config.toml
norm_eps = 1e-05
parallel_block = true
init_std_qkv = 0.0344
init_std_up = 0.0344
beta2 = 0.95
weight_decay = 0.13
dataset = "wikipedia_en"
Each number is 128 + 32 x the weight over its row's rms, rounded and kept within 0 to 255. Layers, rows and columns count from 0. Numbers have three digits each. The size before them is the row's rms in percent of the matrix's.

# layer 10 MLP down, 384x1536, rms 0.0668, rows 89-122, columns 960-1151
101:144139115131160181086104165157119141189143145172132124121133146127158124082146116171140098076133127101150161121196118120136169146184097113112152127165141115182082139056165135122128093117095160138126183175139145205190185096118118130166150112125113113163133151138153116126144084151171171169130129078138166143122126202128151157138111139152093108094077106172188185124126138131142205087110138150108155139193107171152170129091118138106099150074047163077152110108158107178153133151086174136112115158137107115102071117060136146126110170070187148128068176108094183124108145107090148184
096:112159053134166110141160157139135099114161108166219136152139115196113114128113160122160127155173039116099098098105095113112127087126073123140155127154112165169106137098170192113147114111037080129134165142127102195080118105141137170163142120169110087177157121124129122156125116131124105103174114114174147097125143120106160082146106172117106130159190129099107146120148109106050136104158162152105136108088127160050141101162154168092077116152074129018108184117178110117161135227133191172068120072170050143085094133152166116138069075161154121120115107137162173090167136111138150120
094:150104120166096115095096107140134142130120128149099138139142044199109145145134116093152123104174195167102089109116051127072106130133158116135105137186100126103145160134103128191111123067142151142075110140143146113107170147106102167147186097132126108156167100188109134129182105136135130171133121113144196186128093162106117177110139144099102157050101060170167123081153101147192153121130141181149114097159155143144168096131142075118161095053084137159153125115123152121133104170111083060129128150134106130112149089155103170026105118117119128120102179133133202089131093124088115113
102:065144138164110103088061108120110133147133193150130127135168106078054166144140119124133109112103155109188077152134124168102139117125173166098145143078144115137174159152106129140090161119169129136126022087109102090135134087179136134170132152136111169161109156134088157094172189079115150114082105142172124157165142169119107131126122107140136162170133094124137110089169177164175120095071103161131187120149108141173151108118117087117099116100152136113150094159110121121092088135129123090232139132057165086143121146118165158093131092141187129093166059087078143065122087139117109124
103:095160093121147120097090139141065148156156122203120204135140140108145136122138117137141154155047160110123153123131133106106173115097090134094134084138153066166152180101095123125191114178159121139105079166139189115109131165104145134171081118139119109150157131151129145140191123138119114091155136109135136149121139144089092135183104092182244121202127161144108124129103087109041165079128148166144119112061141125170120102153122114119155147135122125132075177117120141095119162104120127126175125128178126170104067125095076090083137082151143070095135135150135137065088067149154128168
105:110153070091098165128163136090117141138176074140139119115091092122144137138166131153086152121170158165082119083087126197118131135139127091171109156179116187131147136146126152126120177110104160116112122118122175127197105147133080105115146095153181115125175143114138081175178146111126064113133105165146184134143189130155171027178118159165169146113186106132123163072142132135119172160116138147119189191169115150154107133102182163111112155102135204131100110149181144172140116110145117104183143151147117110128125133138092163157147035147159153165143108100110140148161175140150152181
093:222148128159176124143146139157159154086142107096076134174125114090175120121111163108146097156114163143104122108177095171125156119128136152155059111127148144168172142159104103117134143111099111105118205118144188117143090118122122159062083153113104173134097135133089145191091121091144121111116152165188173147112113121103144136116090161129111114116051165101072109165059079103146150145100089099132095130121146071088201105123158071184110142171092046157155095165120075125157148103130094095092143163076154109095126118151148122091085102089103121173124155122144138164162157161124186135
097:159142127130187111107123124116113131084123155135185231147116134135095052189114165134101070149169160106131182124130154150093153117113112113156165163178126155115140167113086159131151124141174130117143121166140177135071073168095149118194167116147173156147170036136126111111092142172140089150122190196119178136119129128129128155131111054144120166103225148127108156148138146133109117125175145113159120099104181136145134140082135162125133136158164116143153180151162128097167138139151181164127097133152133140082100150167164119083090185168104122190186130117146129199127053130134164093
284:144151113114124159107147154123143130158128125107179124147119121099049066162107156146137156066120125122106116133131160103189170150037128091134086096116139131150153163149138132167147101076018131054112154160092120041137106116145039127131068129160024133117123114110119095157140134164130143096170133041113129158123147114094157140165144148118124155150066092141109112103182150147138124176145082140132099130155136102118149101140159102098141072148119142129151103140166141155136157120015104089108168171118129072108107134085150153126144149117145150147139129150066134127112115157192128121
096:134185128101031138139094052158121148052126134081098160145162128096064067169076128055155122103162148145131144124107132051110130106090108129186140122088056121106097134155056110108124061121107134123201085183129149100152141177121081180107161098126139118086152174122091160111069133123187119091096152175084063113140110147115123128162125165089132126170088119150132158119098123151099079097038130153127128130090070108099063116104143130080077155192130120097122128164089114121125102142200117048130123136132175145098171079117159080079122122127078123096176028122185109128137150133157087190
099:128119175102130196109113159167130156056088084124090137120067112178127095123113111070174138055107146107114102077113109122132053143125108153135073138142118120130150109160110079098152129134087118143143138106128131120106139191079131150099162170146128173163123130100110121069140114084158116135161079162121092134098097106149071139181141160137075123115159089121104131127174170151065136133085047132127122105117159231159127096100138090126147143097113184192126125104071119108094140159162134078138121077066145134090115073099235131134114098121139154114120105160153108132140196148084172114
097:121137158099118117145105137133034157124109189183108148148114143083091166137146152125123173110074144133070164170163161083138124158082135163092053140079082097139128150114169122133122140146147161164155133088127164147142144091135133152070114207144142070075162178111100091158074074171170100064135086012146109141147113109135123101117131152062119109133107116118126069117125165076182119154155166174137117169164163098151112121076131175153126118067107164161135180124126115128129145154119145138130084095077116100149098091081128137091120132169136135109115121085146100141201135169121128166
098:111165143182145104134158096190150137129182111095114146062230201102123131041145161149129071111141108136143150098108135110139117084168140162132115185156196146117140151073082158074100198130176122107105155075119107163119093144077150142104111125130173140142127102150192101147165115127143153162083127090165101140106062109137182139117146166132166124113076196162141189069119145092128118106156131149195069088179087121073141070088088155157182078058094137102139102143166139129153155122093144173065110184121107148135077169158131147123218128156126188100158111117138109128103132101114145156
098:128137133091143208167079108133154123148121142080101100084085135153126105087126164123120122099108160231099113141047121115085100075166123107165133161156165127117146175150147145098138166105120141103128067163128124129133115089116127071164118114174116097159095146127186117146108156146112129133137167163100180162139155139141087089105148121115125155110165158114129081115170115124122098107165103115088127149115142163154134201125104136104151128156133153087074108142079174110123076116169106111127162133133046076076121120160086152172117120093159137128162163131073171135121112075130144140
096:113169096147128134060096135168092129154106133119151156125113122150083110109156153120191116131167153133141084133109135144070080171160109083136129116090065182110164089102111145154194111141122179160136204094121102166148098149153148087148094129124169120131151182128103129127086129153079184125083173148112115148165148136219140153079171138142081081166114139146118117180160104191165082103128097148096130115135132103092167165203098079127155177130110082112114159171148128128130117117121134139172076171120148131145104089201060097100132101173143090109065145115120075111080221137118142089
095:112116112122129058127161100151220142106142094115169113071117153137143143082120151087115120148074163103170102082118088140154097134121148115121146076125118102110132070121114137127138123067165152165132020171127114127113154095145163032093100103136158152094106175125129163126103089117100126155153149153137136100094127072100117088160129140073096167141097112128085099098130151124138128159119111107217108127130071171103093148167150088100110146066076163130116096152144100122111174147141130157140153111077146135146102124136121126114172122095129144148130153146090143117159093137121095113
097:100150191115201099143140087139107133142148120073142149116187132094151087134091122124188133149149120133140061050095134150118126144131094065192141105062151129132126087121103089095108162144146120072153138096114126108097189078151090129125155149128145148061167126175114082108101078092157150096171071081192080185174098170218153114102103145076207135068131158123138142147098183131093134124107070190103158139105098126102171079110110063161123090149152128142103102084125135152104126122154124088143141111090065142114160127139129119125144110124081119087143067122210112103126144140113147170
100:114150166120084148102077145069179077111154139100149164118127069155122122125158112154117124164082118150110116102159122104129169100124087080071140149087141167119128142093090150089144160073189162110125092158130124158160107113116139098156117061135125076147152154081191100040120198153160132171154165152059116105158112102198140103155180062119156145135092122134160175174086166157150140122122098142101120093162169124068073180176091070066119129164151145112122110124155154121123043145098100176071178159136136153178079155123119147114121151151129117113172196111151121101103116053149153094
099:168105155109182215162112143090130116177145104070061106107161128157117112145187137125173174119129134131124177121125134144131169087122145083143128160070146141112070137164185156141101147119107159137133107127141132166143076077097075074095206137144096102106084160164132100140119131091140138130117050121089090174110152151185135090160122122123186146124169080141126122138136111164151147112078193173106171162211131121123078091096160127128059085139111116100164088129083112177106126146216130055129126139120096110093127149140179119111098147158127193155152166165125104146123131104123128173
092:100135126155167126167123160067080141182151093179139101153103061150071145127100107106149186144117146129119132163176073102115084144152168148126120123082070151150111145058072148175121075153136168112138177109138155117135159085135123107092103155150145158224149145118113118190137123113067131111125095139162117122153153127100104171167115119141112102091099034072122100128047169115124134106130143108104150093112095160172092099138163189078122125114043169154152136133168127119158093148114147126134152192159097075134105158148149073126093116152091143081149151118123157178113131171159137097
100:056088132116154150182142146178144152179120163194131138138192114212083115119116086090180183147095113125127142147119175125128147180129099140106205146155110101153110081110081133101163162102107153130126166117134142140183125136173170094135181192110155119166117195170166190124076186131183126127135142110132120110078165139149164084145107148069157107121107133120082133131148154147115093119174166214141133121133093121120174130067089100144133125125145205187129192108105167084128100119153152178151121127124087208095128169142081170175109151114104101161079110148132154112145141114098096138
101:145146128106131131102145073129123121103132152103104104146149124135068191152126078089116155120194117089166095107193102172125156132134122098154019066065100097151089141110170148095101171152092145091124153096113087118097138101094113133078104158099095134087129193141149113180127076164075127066164155144135103112133133131080110098099088121211085141105106144120131098146099169164171200147174180111108169170115134127148165129176166081192137147123134125151199109132157179102134102113143091092126121068120139132129138168155132112173127108137114077156127155112168170140117168088120152120
102:195128177101114187110127162115119108161165166142143086145056089114202146069148117118130098145098142118121200110123135110165145160138171162114181101160133119129125181140168112062160187109081131093108103107158172156133082158114117139145107127182184091075123089160146136152169133145112110155159146094072140123157136083043093107155162118097073112154100139067161081160127186106177096156102128082081077090128116131096224164086163132115103135145137128104123118193114073149161085104089105121173155109147190154081161150096111065128097118142146100119149092092080148102099164121178138057
101:146161145124172078144109118155125119129132148135160137142143162187157093169146160130138177148088093146115118222174157058092150109105140155096139145142133119081072085105141094156150129108174110123134113106141111142171096136145106118100122160132145049022172097071116180210121125073131105079111099149153099152128142118088109110165135099172255208142131159117117162148054147149105164117123091124183070143128115115100134153149137106114145166096135113161135160105045162123119165116114163093105085172183123116111138116160135136101182122102103133130154097129135150055160153123144104103
095:120102095117146119117168152116123094137042074065098088142136117119081191191156106112147145163050182130138103145175115150159117131120111095112170127094110116159148170060154171104140163138124103137110109134134134129145123137167059131069182134084076146145123124103159146155120083119218143192134164177092097151124087161128147186155141088147070143111127173191129119100132140178148137101098135140165146121128126122181094120145143174114144070158113083127141095145090155127146153069121152127187151151129189157127123134146139110115143141095168135134075117127089152130110144142143084133
096:129153109132132132171174110161109096133056093114138161103106054167119140115095045069158104147131171107119142120149139163149137119157162162107156132106135128159151147085139170117085091143140179069178107180118115159165162097103159106133135040128118133135114059164126103170186118161154094113142166138129146116160107124149116150125150098094211112182111057078117171163176094113101122124117151171090132124125146188071192134129156171121168203181086113187099129091102141118117107201190056155116148120090141106097096119144157132140124137158129089154131103105121161174123113167178189148
096:120124122138029095108114214133119180104130164054171138153157120114136134082109158081147095094134169116116187101165086160162134109134129157107172123161094103124104057137164087118099218131137089119115106084120101158146155169130106149106178155099067083044162163127083164135101088128129106133103097145106120147134142105150063133149174101082067128146175110120139183102130122131086123145155074138142085164143173124102118105113156185072199196122066051090142144141131110117138169127170163116170170118142128103155224135094138091138087128149108148090137111134127097087128074117156140122
098:146088104094130158123147127190132064091101152170135108147108151108090138095123138103175105107113112170106119131123119121169164119155128180119140112091186200098171113129132105170148213143095118119137148058130102153122087137112113155099176127090113130174118148127131086177097069125157139198106188116177174174141145157126169137110103107152089115164070166148107166108199143116198128111071095188187129100141155143121160111106121101115109095125146123131148123110076094160109131134128124132107118119155132157176080070072149123122135053129148147154111152171099122108125122147103148197
103:131180122136103129135173093085166109147161143152088148133085049114157098140116118142202080145190065145165102164152114122212086155174141138103133135137099101132079128156141136087075095177167092116147129091101127121169110098073156148102111115149094098118201098086111121117174124123103116181124175161170118167147154111081165154151109100084084082156156117115131130113142124108123096143139147129101164117115121145199152211110118129185116109169100117147147170157111173120169131142162181072164124111122166114112091126121069093066178084088138177072085172106197158132125094081140118155
101:098118119123129090105169134171032104149057095159127085140138102185123173108114156180178182096099098127152103091138094137145154139121156149092120082089126119083095154136163138129156128045112135093107126161119115120126133141101089113106081105198112119130153096172089111118125107128162119147101100118154088051131130120123173101188138147098124073109129119138104093169080123108112094148103092134079073114122108148137120150084098095126166122129166093126153140113095168106129122111133065114112117108108066058154112130136131109120162117179122086130154097164095122139178116121095105049
099:173078160087083144118166082138092127091106130032151139055108139096143178145150118091144117110061102116121133119161111152116159156144137104133141157063118056122133128114092102122141162121142132139119108158141075102078112164132099094121128112136090143119191096132131122137062105185111112139111170119175085128123132193205110136111133137093131123135119144124173110134152115110154080117198116130154173107145141060109153098141124167101080183092156096099118163167157076147116097113086131121131136112122105130135201135082150134118140131140101098164103131129160137164134135070075113082
097:129102079109133193141143161095128103150085138099139165123201117205140181135162109162081033201145137156126145114132125175065159086157077093071149153095183096155133120104141109091135098081088149158128132082106115149136140088122112149111106170130170143135075172107083124072076145125135139088091141126120255138165124150123146147196095138136129168143110110094139078167149091130105131077127094153065150158124076168134166144147138134132104131135147145168181150115154106124115099103128148109171096076152154191121125146103149105142097195144129193074140122131104052089168213164060092113
095:053099121161072189145145148155111115171161155119119091168107132056165118197112149140169093101098137066127156171140102129169116104153202119071128113141117118137123169107176183129123116063200128155148126154122153140154180116123137107118096053169071152109114112052097109139125082124156100148141099087150101062138115111106138148133151093167168114135154089103114111077152127116103154106098080107117130107112112127159100151083108159151117121143138131118105128107114159156131153176133235159105170165146118090129115161084160130176172112117160134160136112134119145137122112135135089079
093:130142107126169134141110137133105132160135097153103173090142110147098199145103039097122090131095097162146103077131078136128116126173167103129155109137090123140164163125157112126123121094148043062192114121100119084117177072124098172169124170132091172075133144164134170100056105098073098137160100193158119181115112087081167094099114107145153131175113077116107175143085137138104133146094134172111119074096116109149104141079150135123129154089144162184117135121135136106123109146134170135174103111184144133129096110085126128147156151124107099103110133127104095149109085086127150110